config.yaml
positions: "rope"
rope_fraction: 0.5
bias: "none"
extras: ["some layers without positions", "local attention windows", "value embeddings", "norms scaled by depth"]
init_std_qkv: 0.0143
init_std_down: 0.0016
beta2: 0.95
grad_clip: 1.0
schedule: "wsd"
decay_shape: "linear"
final_lr_fraction: 0.05
doc_mask: true
z_loss: 0.001
train_tokens: 814700000
steps: 5800
Each number is 200 + 30 x the weight over its row's rms, rounded and kept within 0 to 999. Layers, rows and columns count from 0. The size before them is the row's rms in percent of the matrix's.

# down: layer 3 MLP down (transposed), 3584x896, rms 0.0422, rows 2125-2155, columns 336-447
# up: layer 3 MLP up, 3584x896, rms 0.0468, rows 2126-2156, columns 336-447
down2125,105,167,199,256,217,228,202,208,228,229,192,193,213,201,263,163,235,258,219,196,228,225,226,230,193,193,199,176,216,259,138,187,183,218,145,163,235,187,198,216,179,205,219,177,197,197,205,243,131,175,203,184,180,193,250,149,176,183,193,200,224,221,225,190,176,201,199,259,189,222,265,193,195,206,180,165,229,235,212,212,219,181,185,192,190,191,188,170,183,234,159,196,189,196,198,248,180,191,228,142,155,179,251,178,177,211,251,222,187,214,169,177,211
up2126,090,175,201,167,226,208,209,212,269,209,179,202,224,137,221,236,192,270,141,191,183,165,219,170,138,209,180,196,184,195,187,242,190,184,184,258,196,175,201,140,173,191,220,177,155,195,191,177,209,174,233,184,237,198,246,164,146,176,210,224,223,198,221,142,182,220,223,113,181,216,150,208,215,160,262,203,195,207,173,229,188,105,237,140,125,202,268,215,216,208,166,205,191,183,227,155,188,225,205,207,188,186,230,174,210,170,219,238,179,166,225,191,213
down2126,091,165,225,200,211,179,178,183,206,151,212,233,188,223,180,221,207,124,233,199,244,173,139,221,195,223,205,222,231,231,178,185,124,254,231,182,155,268,181,187,220,169,194,201,236,203,209,231,208,207,236,174,172,206,166,253,245,173,281,176,242,196,246,195,266,218,201,247,186,181,178,234,157,220,218,229,236,222,179,241,175,266,182,242,239,176,121,168,156,234,227,204,204,156,235,234,239,223,168,177,206,209,211,169,173,191,230,145,222,231,204,197,208
up2127,105,169,159,217,220,225,194,213,214,192,203,256,202,188,147,210,209,171,281,203,178,197,236,162,185,177,169,170,173,190,165,211,173,232,196,209,205,249,237,244,207,199,137,233,229,211,206,156,128,220,132,154,203,232,166,188,205,216,222,178,231,219,195,175,205,189,190,202,194,215,221,217,164,231,200,192,204,234,207,260,213,250,201,258,151,151,205,197,199,227,138,185,255,167,219,190,188,201,164,204,233,228,213,156,242,198,209,201,187,207,164,227,164
down2127,105,189,222,225,216,250,215,249,185,155,218,171,162,188,233,194,204,162,203,215,215,184,220,204,179,219,142,181,190,202,211,216,171,177,161,172,216,190,243,204,210,178,168,225,155,191,218,196,244,182,183,200,189,220,132,125,110,172,250,171,178,225,173,226,180,205,226,214,170,207,205,190,188,183,192,186,202,180,216,205,242,215,228,213,182,195,228,223,199,214,243,210,200,181,196,216,262,254,235,208,141,214,199,175,235,180,187,202,180,210,219,207,179
up2128,102,197,94,147,196,203,208,213,229,249,206,212,253,179,211,205,235,194,152,180,177,150,175,203,206,172,197,189,181,200,190,230,207,197,241,197,153,178,202,254,189,214,181,208,224,212,221,205,203,209,241,196,182,170,151,177,177,243,203,215,204,208,190,201,170,186,247,187,204,220,186,179,161,214,155,240,220,210,157,215,191,207,189,174,198,193,180,226,198,204,234,157,196,180,196,157,190,200,159,171,240,181,205,197,177,184,198,171,215,207,152,220,182
down2128,103,183,251,192,185,173,167,161,233,209,190,189,223,239,208,192,192,186,152,162,211,215,210,184,154,220,159,212,195,211,219,229,239,191,214,234,206,196,209,187,252,219,228,224,168,168,218,193,248,203,139,168,222,173,251,167,191,181,241,197,253,229,177,163,194,144,259,213,158,236,254,143,196,217,206,228,247,185,223,175,207,208,178,161,220,230,238,251,199,241,207,141,172,242,141,191,264,249,213,199,216,210,192,147,233,166,171,223,228,195,192,198,232
up2129,098,208,174,158,203,155,187,228,163,219,182,243,188,234,207,151,139,189,217,187,190,235,198,218,189,185,242,193,199,153,221,142,288,229,219,233,189,253,215,207,192,215,191,166,196,155,220,228,194,190,189,170,192,192,186,223,176,260,278,166,213,256,203,192,250,178,175,174,159,224,230,217,207,227,196,200,206,170,212,276,160,224,201,239,213,174,204,178,237,243,192,262,172,170,187,196,199,203,226,118,194,153,209,210,152,158,135,192,203,177,214,231,174
down2129,101,241,190,160,185,220,188,213,209,269,148,226,193,243,216,176,234,212,203,209,162,195,189,225,249,188,196,149,229,176,226,177,202,219,205,212,210,196,241,195,181,167,239,166,244,211,185,150,220,173,151,181,206,259,214,276,167,167,167,257,190,200,208,155,190,208,229,196,202,212,197,205,252,219,178,220,244,221,163,208,195,253,192,209,192,202,154,207,210,177,242,212,183,180,226,190,231,248,229,277,186,185,165,212,215,248,113,173,240,250,183,208,216
up2130,041,225,211,183,129,146,164,203,151,191,206,223,222,220,227,164,272,213,225,171,211,193,180,239,198,214,238,241,211,249,241,158,230,240,198,221,226,200,121,214,216,168,183,193,178,180,198,205,137,197,162,200,194,210,204,211,190,203,201,159,241,237,217,212,217,217,211,205,229,211,152,240,162,239,241,219,166,223,188,185,173,185,212,186,150,172,212,204,227,193,202,234,199,228,206,192,251,172,183,216,181,264,187,152,171,145,195,245,212,140,174,217,116
down2130,031,240,232,259,195,199,188,172,209,210,174,259,217,202,223,206,147,225,219,181,212,202,174,182,167,198,198,198,136,224,190,242,208,179,184,160,178,185,201,184,207,173,209,209,213,172,149,217,182,207,285,208,168,223,195,200,197,176,196,160,221,233,224,244,204,181,219,173,223,190,199,212,157,194,203,188,177,183,147,168,224,226,194,222,193,152,198,189,180,181,202,171,245,196,173,201,200,265,174,179,192,204,207,223,240,191,218,218,199,211,199,214,208
up2131,094,235,176,210,167,212,132,158,232,265,198,189,133,163,177,220,194,229,207,217,191,172,197,203,113,202,185,235,211,234,190,192,220,278,223,170,218,179,169,157,203,210,143,226,206,215,217,159,176,229,182,159,198,139,163,183,219,189,197,224,201,191,181,196,234,144,184,194,177,190,187,198,218,195,152,271,156,173,205,198,195,201,218,187,204,139,195,236,201,232,165,186,179,179,180,188,172,161,192,191,216,160,187,217,149,204,206,165,186,167,203,196,127
down2131,100,172,209,224,214,212,174,192,164,171,213,214,172,188,226,170,209,147,169,250,259,216,211,200,187,205,216,212,221,168,148,220,147,168,228,213,172,189,272,153,209,187,175,189,216,220,255,208,186,192,233,186,200,134,211,234,222,242,226,226,184,208,191,129,195,166,202,185,146,204,152,154,186,194,162,231,179,188,176,178,131,199,191,169,238,232,249,249,215,159,176,165,264,230,246,128,220,186,250,214,237,222,199,208,230,213,227,205,164,218,219,205,234
up2132,103,219,231,224,145,154,165,193,233,223,175,265,180,150,223,210,189,230,163,186,185,197,224,236,172,234,212,181,129,204,167,173,197,178,221,180,137,189,211,193,179,150,184,186,170,176,240,203,205,142,245,206,202,227,205,235,173,203,227,169,235,237,202,186,177,202,199,243,174,174,192,197,178,200,273,180,205,199,201,213,211,217,198,196,213,226,245,162,225,168,200,252,179,180,208,167,215,180,217,159,187,186,185,158,196,182,192,195,202,197,223,142,186
down2132,106,190,190,214,205,178,212,187,208,159,186,209,205,246,169,173,197,198,211,210,246,250,189,239,208,150,220,179,201,216,216,186,212,182,149,183,162,237,170,156,203,129,240,167,179,179,204,173,215,237,218,168,247,187,180,172,196,261,197,191,203,217,202,164,170,234,219,153,188,206,214,201,234,280,160,234,232,83,188,184,175,210,237,197,235,179,183,195,204,225,202,215,252,233,175,157,213,180,156,171,205,181,175,173,191,183,245,242,190,217,261,181,188
up2133,110,174,193,244,183,199,226,169,129,108,218,204,237,202,170,185,201,159,159,187,163,213,227,187,243,154,153,205,233,197,130,259,229,153,206,215,230,221,196,185,203,194,207,200,183,225,200,199,162,171,161,215,190,255,215,163,197,251,210,225,190,241,208,233,217,209,235,215,200,164,166,210,221,248,219,212,194,165,218,185,157,175,218,209,212,225,186,191,170,237,163,214,130,180,202,212,190,174,215,211,154,228,213,210,157,244,210,245,155,168,210,231,186
down2133,111,169,222,205,250,187,224,251,174,240,207,171,238,222,237,129,173,244,242,224,186,156,221,202,212,206,186,227,203,194,217,200,182,211,186,198,232,185,158,213,174,153,176,274,203,175,199,196,259,213,132,195,229,224,137,214,219,158,207,177,197,126,174,189,223,223,228,219,196,181,189,196,245,181,197,242,230,201,151,188,180,187,229,224,237,203,144,213,183,180,192,227,197,216,187,205,225,225,205,252,181,226,227,200,177,226,139,185,179,223,220,276,213
up2134,103,157,186,187,177,179,178,190,126,186,189,203,153,219,175,164,193,173,201,180,225,193,202,175,177,123,197,141,173,201,192,194,236,177,202,205,177,220,140,161,223,249,206,294,233,140,217,185,175,206,180,193,239,166,183,181,176,204,228,182,218,242,199,125,210,201,232,176,217,194,148,234,200,189,189,182,185,168,235,182,197,168,208,172,129,191,179,193,144,212,184,192,266,218,235,207,160,222,211,172,176,215,180,219,235,231,199,172,229,224,147,171,149
down2134,098,254,230,199,185,212,174,193,185,184,194,153,192,171,226,210,186,140,196,234,173,256,254,230,237,240,164,195,260,245,218,208,194,200,228,192,235,206,197,167,187,175,215,238,158,173,172,217,239,226,207,178,216,234,166,210,208,243,159,192,209,175,145,185,185,169,155,172,185,169,189,237,173,217,216,184,200,211,204,209,130,191,210,204,151,218,214,238,230,200,170,210,264,196,178,185,160,264,205,219,231,181,245,188,212,177,175,233,177,191,241,143,229
up2135,095,242,211,196,199,181,230,214,231,177,209,226,179,193,181,244,265,233,227,207,235,183,148,233,183,221,163,186,162,209,264,251,193,235,223,173,166,212,195,184,182,169,246,225,206,216,158,254,159,197,201,217,245,203,199,190,233,200,204,218,186,171,192,233,159,175,172,155,178,179,237,180,189,208,192,184,138,216,184,247,173,163,244,231,217,210,282,225,210,202,197,200,195,190,197,187,236,193,149,199,175,237,217,223,147,214,171,174,155,201,193,230,152
down2135,096,213,167,164,217,189,231,174,160,163,178,205,184,154,215,215,165,213,155,247,221,203,234,205,222,176,223,242,173,207,166,187,194,150,234,228,213,217,197,191,209,224,174,209,190,181,200,244,198,172,195,170,209,207,208,219,178,235,216,175,232,194,203,175,262,248,203,171,190,224,154,171,234,205,194,179,170,251,164,170,249,167,233,182,156,201,187,223,185,208,228,190,175,189,168,263,244,172,204,202,234,205,179,220,196,155,195,227,262,239,174,169,283
up2136,099,167,221,159,192,169,234,190,211,259,211,196,225,178,204,196,163,167,249,150,162,178,197,157,232,205,236,231,193,236,158,166,202,169,163,238,216,217,199,209,208,218,160,217,215,193,243,204,231,216,180,218,186,238,147,221,191,184,268,169,185,190,234,200,207,178,217,191,192,245,235,188,241,228,214,170,197,193,142,212,168,194,252,207,178,212,238,254,209,244,210,213,200,174,219,207,162,188,196,186,232,206,212,173,182,159,164,203,249,178,224,222,167
down2136,101,162,217,216,180,180,229,255,263,208,267,224,185,207,201,178,163,174,222,165,208,156,222,207,254,141,173,215,208,257,214,138,199,168,183,263,243,166,219,189,192,199,184,143,193,180,187,247,214,233,165,191,211,270,206,191,189,191,232,208,185,137,228,148,194,195,234,148,193,229,179,193,233,250,222,177,178,227,157,226,239,277,261,196,224,235,176,195,194,207,166,213,223,199,216,178,187,181,201,197,236,224,206,234,208,197,209,215,213,227,233,199,225
up2137,103,181,141,199,157,217,211,180,201,173,159,237,199,257,171,220,270,170,226,158,170,143,134,228,205,139,236,189,236,210,243,219,230,183,181,179,224,229,139,216,168,195,196,152,255,191,203,157,222,218,240,149,186,224,220,194,213,197,201,211,233,239,198,222,247,196,218,206,225,214,216,244,189,215,154,202,213,210,204,228,187,285,204,155,176,187,190,191,262,191,237,190,190,152,202,245,187,233,163,269,245,295,201,210,232,122,222,169,283,221,146,165,193
down2137,103,227,222,174,192,202,206,245,218,194,206,213,241,251,224,223,146,246,220,158,200,240,129,235,227,227,194,245,192,231,246,185,176,225,208,181,180,167,179,162,225,245,196,202,209,209,159,182,178,215,185,272,153,234,189,231,175,194,201,206,185,201,184,212,204,228,200,233,182,177,192,190,208,214,218,203,119,239,193,224,175,183,186,161,187,200,259,233,222,184,229,217,170,216,216,221,185,216,163,216,198,232,189,224,214,210,140,247,162,125,203,244,241
up2138,107,211,206,190,199,168,162,188,173,197,154,226,163,194,198,242,218,205,227,206,207,157,167,233,191,147,162,223,170,205,142,195,193,181,172,151,227,209,222,261,181,249,214,217,164,231,204,214,126,181,122,139,199,213,215,171,183,200,158,212,230,210,185,134,147,222,230,171,222,209,213,184,135,202,191,237,219,260,221,210,178,223,241,216,182,180,222,202,253,193,183,172,164,177,204,244,182,151,159,191,184,187,200,189,232,135,161,210,196,194,223,196,184
down2138,106,221,181,216,193,195,220,202,159,163,193,208,223,206,226,195,221,251,194,200,188,224,212,159,190,172,188,191,184,231,179,147,143,197,167,160,204,190,210,140,248,181,236,198,193,226,126,227,158,182,162,166,217,242,209,193,214,237,209,231,259,187,188,192,189,151,213,211,221,194,219,153,226,174,204,137,189,212,261,264,154,225,229,198,194,206,171,181,193,232,209,183,202,209,184,241,174,176,208,243,223,241,194,254,251,222,233,282,150,222,128,183,170
up2139,106,184,147,237,191,166,171,185,159,201,173,208,192,276,228,203,182,178,196,243,182,149,213,194,146,166,226,187,160,158,184,200,257,244,194,218,213,267,174,251,210,257,227,185,174,179,131,244,209,144,223,219,190,232,223,196,174,218,187,198,217,244,185,185,208,215,153,159,262,209,226,222,154,220,181,216,192,210,178,234,176,169,240,234,150,170,176,167,210,221,215,250,241,162,147,204,197,204,175,138,265,205,203,201,207,223,219,227,222,220,158,242,146
down2139,105,193,121,184,230,211,258,197,207,212,209,203,225,192,184,175,213,193,219,197,199,200,218,176,182,223,224,208,231,216,218,173,155,181,223,225,236,225,215,153,153,198,241,220,192,165,221,177,234,220,190,189,159,179,182,190,241,204,175,168,211,166,248,193,198,244,192,163,121,145,200,264,233,228,245,203,201,198,187,214,192,221,217,255,199,195,159,210,167,217,218,202,219,198,186,225,196,213,135,148,238,212,160,222,198,210,213,228,215,182,209,211,202
up2140,101,198,140,196,183,218,155,189,227,202,180,176,158,187,138,198,186,237,135,186,220,246,194,149,225,184,205,188,243,196,184,209,195,209,160,131,158,192,206,191,235,200,167,166,193,220,215,188,236,188,210,151,206,196,160,157,157,183,209,182,250,221,223,194,162,195,248,142,195,202,138,207,232,146,154,206,188,248,190,179,211,199,184,177,220,191,230,191,176,172,233,199,178,169,191,201,219,167,222,229,225,192,215,183,208,163,278,217,228,209,184,191,171
down2140,100,154,296,217,199,218,181,168,200,192,201,240,242,227,242,226,169,172,225,178,259,178,215,149,166,184,154,214,206,248,244,259,232,216,228,162,165,211,258,179,214,226,179,248,211,172,245,223,229,250,191,186,175,274,240,211,207,210,215,259,214,192,200,229,183,221,168,213,143,211,222,99,185,194,211,164,258,237,244,182,212,181,191,194,200,233,185,220,234,212,179,222,220,180,216,189,184,203,159,255,209,225,201,223,213,205,179,179,194,258,156,218,202
up2141,105,213,209,209,173,154,165,195,245,211,170,197,127,258,223,225,173,204,186,190,222,175,184,259,170,219,179,252,225,176,192,231,194,169,190,211,186,192,215,252,136,224,242,189,184,196,254,222,160,184,234,187,211,173,200,216,200,171,192,205,265,177,165,153,197,231,203,161,291,211,175,200,183,221,227,129,174,237,159,199,182,202,159,195,202,239,248,208,227,209,148,193,254,219,188,219,181,243,193,204,169,189,199,231,191,116,224,212,233,183,226,219,165
down2141,105,233,227,252,226,190,148,166,159,221,212,227,273,173,194,175,203,229,190,161,201,246,233,193,199,239,225,160,255,203,203,219,219,167,237,174,249,223,243,230,169,201,227,196,220,179,194,190,172,195,255,176,168,176,245,213,257,209,148,247,191,206,188,278,204,168,163,208,178,169,196,204,186,187,230,203,187,233,266,206,178,275,223,188,203,231,236,210,204,183,279,223,154,199,192,164,240,237,213,239,182,184,204,156,177,201,216,141,183,207,168,186,172
up2142,105,184,223,193,169,157,169,186,196,185,184,213,180,190,176,181,188,212,196,206,195,196,196,229,188,194,207,196,203,201,250,241,193,201,295,195,119,209,201,186,204,162,201,198,172,208,163,196,161,135,206,210,196,198,192,222,222,181,176,237,168,199,167,222,209,199,162,242,222,203,220,186,196,191,215,174,187,204,199,178,149,195,222,205,229,182,190,204,189,236,235,179,167,218,165,264,269,204,183,161,167,154,165,181,174,190,220,219,182,231,262,208,202
down2142,105,191,179,156,164,201,204,252,197,179,206,219,266,219,258,215,158,164,253,191,182,192,141,183,170,217,127,203,228,225,199,196,179,213,246,240,196,179,213,175,204,169,200,204,221,197,198,153,235,178,249,150,156,158,218,166,153,173,209,240,213,202,229,219,161,224,189,226,176,175,216,219,228,143,193,220,152,184,146,177,168,242,218,201,197,159,210,168,233,170,222,195,228,179,217,127,178,205,126,200,224,200,229,194,168,177,198,230,257,216,185,148,228
up2143,104,199,221,126,211,206,202,140,238,203,236,183,235,192,245,224,169,224,211,222,217,132,245,223,230,121,176,204,228,155,163,214,260,219,200,191,209,212,189,206,239,221,137,223,260,205,247,202,206,169,155,183,244,174,216,186,247,171,186,228,212,222,181,187,220,174,226,190,184,224,207,192,190,187,170,202,187,224,224,206,190,161,234,224,226,142,256,221,163,174,155,206,212,229,225,184,200,173,197,187,168,229,160,218,168,227,166,197,241,182,194,184,200
down2143,106,184,235,157,161,211,219,203,214,200,202,201,246,192,225,214,178,181,201,225,252,200,231,165,177,187,225,224,182,168,225,188,206,213,187,229,286,224,154,171,230,199,229,155,192,161,230,240,222,233,195,187,249,205,211,207,217,204,188,236,184,162,241,177,176,233,181,151,200,260,265,214,226,240,216,237,183,144,207,182,208,160,170,172,236,194,232,228,200,203,226,238,232,203,194,163,190,232,206,178,148,210,225,145,208,217,198,211,161,260,208,181,154
up2144,103,239,142,148,180,213,178,102,235,185,208,200,157,260,222,253,199,283,214,246,220,189,271,158,211,219,254,181,240,244,232,273,207,229,187,269,202,184,192,181,228,195,197,185,198,231,199,155,187,203,273,191,173,203,214,234,161,214,212,138,238,239,237,139,217,232,196,182,182,210,243,209,206,227,184,237,191,186,244,192,150,219,194,200,215,162,233,193,256,225,192,231,214,190,205,184,173,235,175,199,226,220,221,174,164,159,192,194,232,213,223,195,191
down2144,103,232,173,236,220,174,222,208,187,239,180,164,230,241,201,216,188,198,239,160,167,162,193,181,188,211,191,217,228,227,295,192,191,194,244,166,209,135,187,214,244,169,143,232,231,221,209,192,203,189,196,182,185,200,213,253,212,188,187,225,163,189,190,217,222,211,163,166,217,142,212,197,198,173,165,150,157,210,216,180,165,159,166,198,210,196,139,215,244,175,227,233,225,209,201,205,181,226,159,242,199,244,221,189,240,177,188,185,202,179,207,187,196
up2145,093,206,252,244,193,148,249,185,170,296,192,172,227,237,211,185,203,178,150,218,190,233,198,190,140,178,122,225,189,221,198,155,171,245,187,217,156,235,222,172,215,228,217,257,166,136,184,275,234,218,236,201,202,191,168,200,218,194,234,227,204,185,210,238,186,164,213,164,186,184,239,202,218,200,180,219,196,179,211,205,177,187,216,180,217,163,201,159,181,206,200,179,163,211,181,165,205,181,175,184,202,164,187,150,175,236,236,193,178,183,169,205,159
down2145,093,189,221,199,190,210,156,218,180,213,179,244,148,188,188,174,259,178,215,204,186,181,207,200,239,192,211,206,216,232,215,158,170,187,217,168,161,190,197,176,200,226,202,156,241,162,238,207,195,241,224,182,179,206,212,116,222,234,214,188,190,218,221,214,239,220,154,194,162,191,187,179,193,179,238,194,204,204,237,204,202,231,177,208,225,163,222,159,237,184,178,163,186,220,201,175,255,166,180,257,187,186,195,209,169,173,192,195,198,235,164,225,175
up2146,097,198,235,246,182,173,177,160,151,204,200,214,235,248,193,221,203,169,197,128,158,235,223,187,187,136,208,247,218,179,176,241,234,177,216,141,182,197,111,219,141,219,187,197,190,233,154,226,200,160,205,188,199,193,185,200,259,249,227,207,239,213,196,210,194,183,200,186,206,228,153,218,252,185,208,184,227,255,258,171,202,235,256,197,168,181,184,259,180,202,199,189,203,233,213,157,148,218,160,203,198,261,113,180,213,203,185,217,229,178,148,167,147
down2146,098,205,216,213,202,195,168,244,192,175,167,227,235,215,193,238,246,229,208,239,160,213,228,210,196,222,204,190,236,230,209,215,207,179,162,217,213,208,227,192,186,191,251,180,137,181,184,199,174,191,137,186,174,222,214,165,172,197,226,224,206,183,213,166,189,231,154,234,192,283,194,164,208,238,228,188,200,145,133,188,182,226,249,226,311,211,241,216,247,243,199,215,171,199,246,210,218,178,221,182,224,190,179,205,162,137,209,235,220,249,203,208,215
up2147,101,198,182,243,193,171,252,204,170,233,168,201,230,143,218,170,173,239,148,209,175,203,199,164,194,123,241,213,181,173,155,298,213,162,208,249,212,181,200,233,153,202,143,238,224,198,208,216,204,200,163,225,215,185,186,187,202,179,188,205,203,255,284,232,225,209,235,159,192,189,137,209,125,152,185,176,161,187,191,205,217,170,199,178,210,185,231,178,234,188,197,214,139,228,208,214,157,170,183,196,229,240,241,170,244,225,208,165,200,202,191,168,187
down2147,100,230,250,202,157,203,215,191,217,188,228,196,199,211,207,237,194,205,191,200,244,240,198,217,171,193,190,193,202,207,221,163,212,232,187,121,228,236,160,201,272,181,185,200,210,161,261,190,210,250,182,206,158,198,197,190,198,185,179,227,244,236,205,170,175,133,226,217,194,159,187,220,235,218,158,176,202,219,224,243,189,220,130,203,203,167,204,172,175,242,225,191,171,204,237,175,220,162,177,199,233,192,176,171,160,211,195,161,286,242,217,267,157
up2148,101,173,192,219,167,213,152,229,217,238,157,222,165,224,204,214,177,164,217,183,232,216,197,173,218,215,176,264,204,233,231,203,221,235,212,222,181,201,197,201,218,220,183,199,196,199,174,181,141,194,233,179,179,207,235,236,219,181,220,218,221,187,177,222,176,214,189,177,212,141,195,198,209,157,215,203,247,213,182,204,194,139,179,209,181,234,230,212,200,185,181,248,216,184,128,212,226,199,225,262,190,218,165,196,158,167,193,192,232,169,187,139,182
down2148,103,241,149,199,161,163,187,242,200,164,219,192,159,286,163,244,173,196,161,187,255,189,224,197,223,162,179,197,184,217,207,157,226,203,165,238,169,215,234,230,193,205,184,203,246,170,213,173,153,198,175,156,201,131,174,215,143,200,179,189,202,181,182,284,143,190,247,232,198,207,214,174,220,186,203,217,228,217,144,271,174,230,199,167,226,222,203,174,164,150,179,215,183,195,189,157,197,241,189,173,205,204,167,221,153,228,241,200,213,190,188,227,195
up2149,098,200,219,195,194,204,194,230,136,193,234,243,177,198,178,184,270,163,217,261,204,217,205,226,238,173,229,168,213,237,210,194,211,271,164,197,210,285,175,198,241,198,187,228,229,174,196,195,224,193,212,167,160,167,250,237,253,190,238,169,161,183,180,194,202,198,166,248,214,154,174,219,237,280,170,225,201,228,200,185,166,209,263,217,193,183,175,174,199,178,187,202,270,158,188,205,244,238,172,208,197,163,245,207,142,183,233,196,174,230,231,210,211
down2149,098,193,205,193,138,220,217,203,226,247,218,228,190,188,223,204,130,239,182,184,127,142,214,177,172,157,139,195,173,212,209,237,216,188,172,187,203,214,177,187,188,187,183,184,137,190,186,141,203,193,193,151,143,161,214,234,187,185,189,182,164,174,215,181,189,224,211,165,191,231,211,236,221,191,201,204,171,216,199,204,207,249,227,221,189,170,240,206,187,190,211,184,191,237,192,202,187,195,215,290,238,182,185,224,151,220,196,211,157,190,180,214,127
up2150,100,210,173,161,183,167,154,173,189,253,263,187,233,246,231,221,176,219,185,207,179,164,205,223,193,200,131,184,205,255,240,226,220,283,194,212,150,209,148,236,208,226,171,231,208,203,197,237,148,205,166,153,183,156,215,176,162,194,231,176,183,188,251,209,165,219,213,242,205,195,164,218,180,179,162,231,177,217,173,182,157,193,196,209,208,179,215,233,228,161,194,205,188,207,224,183,191,191,129,176,186,185,251,211,210,232,187,212,236,202,194,174,185
down2150,099,171,188,209,143,199,161,196,236,190,137,223,210,152,159,182,222,196,186,211,175,200,193,213,208,233,204,188,233,185,219,187,209,151,207,184,180,164,272,222,184,231,219,207,258,145,207,165,204,212,223,253,229,223,182,228,170,181,159,208,188,170,166,183,146,203,196,201,158,220,216,194,173,147,204,196,170,194,158,231,185,172,108,186,174,245,190,232,227,187,188,191,239,236,172,220,222,240,254,213,195,163,135,191,178,208,163,188,200,239,224,259,269
up2151,100,201,150,169,204,214,206,191,215,205,166,234,186,217,250,199,218,176,181,218,173,228,208,145,143,194,203,273,137,199,196,245,211,214,170,150,207,173,171,286,244,218,213,170,210,197,218,219,211,177,176,194,154,220,148,158,169,170,179,213,228,180,208,207,184,179,223,255,252,230,203,193,233,216,250,130,204,181,175,224,254,191,208,215,198,176,225,194,201,232,194,172,210,205,193,206,199,203,191,207,164,224,232,198,221,183,157,204,278,189,204,185,192
down2151,101,167,230,211,212,136,169,168,155,205,232,144,219,223,216,218,219,192,175,212,145,219,200,255,230,242,186,215,229,199,170,183,203,214,184,255,215,231,178,180,236,135,240,227,207,225,247,221,179,172,186,229,199,215,170,221,167,196,175,189,191,132,232,274,217,232,163,175,216,196,183,167,265,179,212,159,168,177,154,196,131,248,222,189,192,208,173,172,161,247,168,233,234,200,223,217,172,214,212,199,218,212,179,203,171,235,210,191,199,194,185,247,257
up2152,107,207,153,171,216,203,150,209,211,221,222,240,189,205,223,219,153,221,197,226,192,137,216,129,182,179,212,245,135,198,253,216,247,220,248,219,219,215,229,205,189,174,137,214,217,159,197,166,163,228,156,190,242,171,140,188,239,213,218,230,229,188,237,101,238,211,215,203,238,213,178,211,138,231,148,173,224,213,214,201,212,212,250,214,130,242,197,215,151,178,135,169,233,179,186,155,199,213,214,188,193,186,250,172,142,190,166,170,208,200,183,216,192
down2152,107,224,216,287,220,203,173,174,222,150,215,209,222,221,222,237,194,186,198,175,124,201,147,178,191,228,141,208,191,205,213,215,220,218,215,197,182,216,193,179,210,166,157,162,230,186,162,236,153,238,188,205,227,205,196,159,166,192,202,212,233,249,187,167,228,236,200,223,205,192,191,182,219,198,200,234,173,233,231,178,192,224,208,166,241,214,186,221,240,188,225,184,189,211,199,214,206,191,235,145,189,207,198,213,193,188,122,210,202,174,148,205,214
up2153,099,229,195,223,209,214,147,190,267,234,169,277,193,217,211,206,170,166,183,261,161,221,158,196,200,220,191,163,204,208,156,230,178,188,202,190,213,221,160,237,254,158,202,192,189,162,218,199,251,194,193,182,192,207,195,243,208,201,215,202,195,205,226,188,141,220,247,159,256,156,193,205,170,244,158,187,223,192,223,238,184,247,227,197,179,217,181,209,204,217,228,201,228,217,180,191,228,234,149,201,160,170,235,229,158,180,233,182,241,194,226,242,178
down2153,099,188,185,168,172,216,210,214,214,190,248,251,177,229,196,268,216,170,205,245,152,185,192,151,227,228,182,139,247,194,225,205,199,164,206,179,211,231,199,196,225,228,238,198,205,197,242,132,234,168,198,221,143,233,165,201,186,183,216,195,197,169,198,238,184,173,174,148,236,134,149,228,171,213,232,164,229,160,208,200,233,218,261,181,162,278,199,202,184,224,204,196,204,205,228,195,231,244,256,222,204,226,271,183,226,167,253,111,217,107,180,223,210
up2154,097,219,181,199,151,179,197,181,170,184,180,255,223,209,168,186,278,188,161,166,192,107,192,208,192,180,227,222,196,225,203,200,245,160,217,162,203,166,149,239,172,167,166,224,189,182,208,196,189,134,249,230,196,203,235,212,207,137,208,189,222,225,233,197,222,172,154,162,195,198,183,208,138,213,193,214,221,154,172,187,217,239,244,192,223,194,180,240,217,202,221,213,186,166,168,181,240,215,165,224,208,210,222,142,176,184,202,176,194,200,240,250,219
down2154,098,183,172,173,246,210,208,156,184,206,221,215,255,251,197,204,144,208,129,155,187,165,168,227,208,202,223,120,221,182,248,220,218,259,227,175,201,202,188,186,259,231,204,202,214,199,170,150,206,255,141,259,189,225,260,157,196,180,202,205,199,184,160,200,223,200,234,201,170,198,234,201,235,239,191,174,222,132,247,176,196,218,230,241,157,189,171,242,201,159,184,193,220,189,227,183,230,231,173,221,183,161,196,184,192,234,204,194,230,168,222,139,254
up2155,108,209,222,193,136,197,175,172,205,183,201,178,133,196,277,188,190,157,165,221,190,177,188,216,180,188,231,204,217,210,205,140,177,188,224,237,148,209,201,221,287,173,209,224,202,204,211,185,223,125,193,177,245,183,172,245,203,156,168,179,227,221,209,182,222,189,246,209,200,262,215,194,205,201,173,151,166,148,222,216,176,199,181,147,176,171,188,143,189,221,157,180,241,155,211,189,234,229,205,204,211,237,169,173,161,190,185,177,263,201,201,210,205
down2155,104,201,182,252,263,270,160,182,190,205,227,138,244,223,184,194,227,180,207,208,173,174,141,183,214,263,140,237,219,206,176,105,179,176,190,228,189,223,153,204,196,191,176,173,175,216,198,201,190,165,222,230,165,162,199,188,188,219,230,205,201,199,232,254,185,200,207,147,222,201,203,236,207,246,274,191,199,227,190,147,159,226,134,185,213,169,184,194,199,191,178,155,199,206,235,225,237,191,232,231,217,298,215,226,210,234,236,256,195,171,195,170,279
up2156,098,209,200,218,178,225,194,166,203,211,214,193,210,206,215,238,191,226,193,139,176,229,230,180,189,176,253,133,203,202,190,188,166,217,213,240,178,165,175,149,186,191,213,274,220,209,194,217,195,169,169,171,208,208,239,195,206,206,240,217,179,220,162,137,258,202,249,211,208,195,170,195,203,220,232,210,173,203,222,174,219,230,169,198,170,235,208,246,179,135,217,177,161,193,194,225,235,157,205,212,202,187,245,192,239,223,221,208,207,213,217,176,216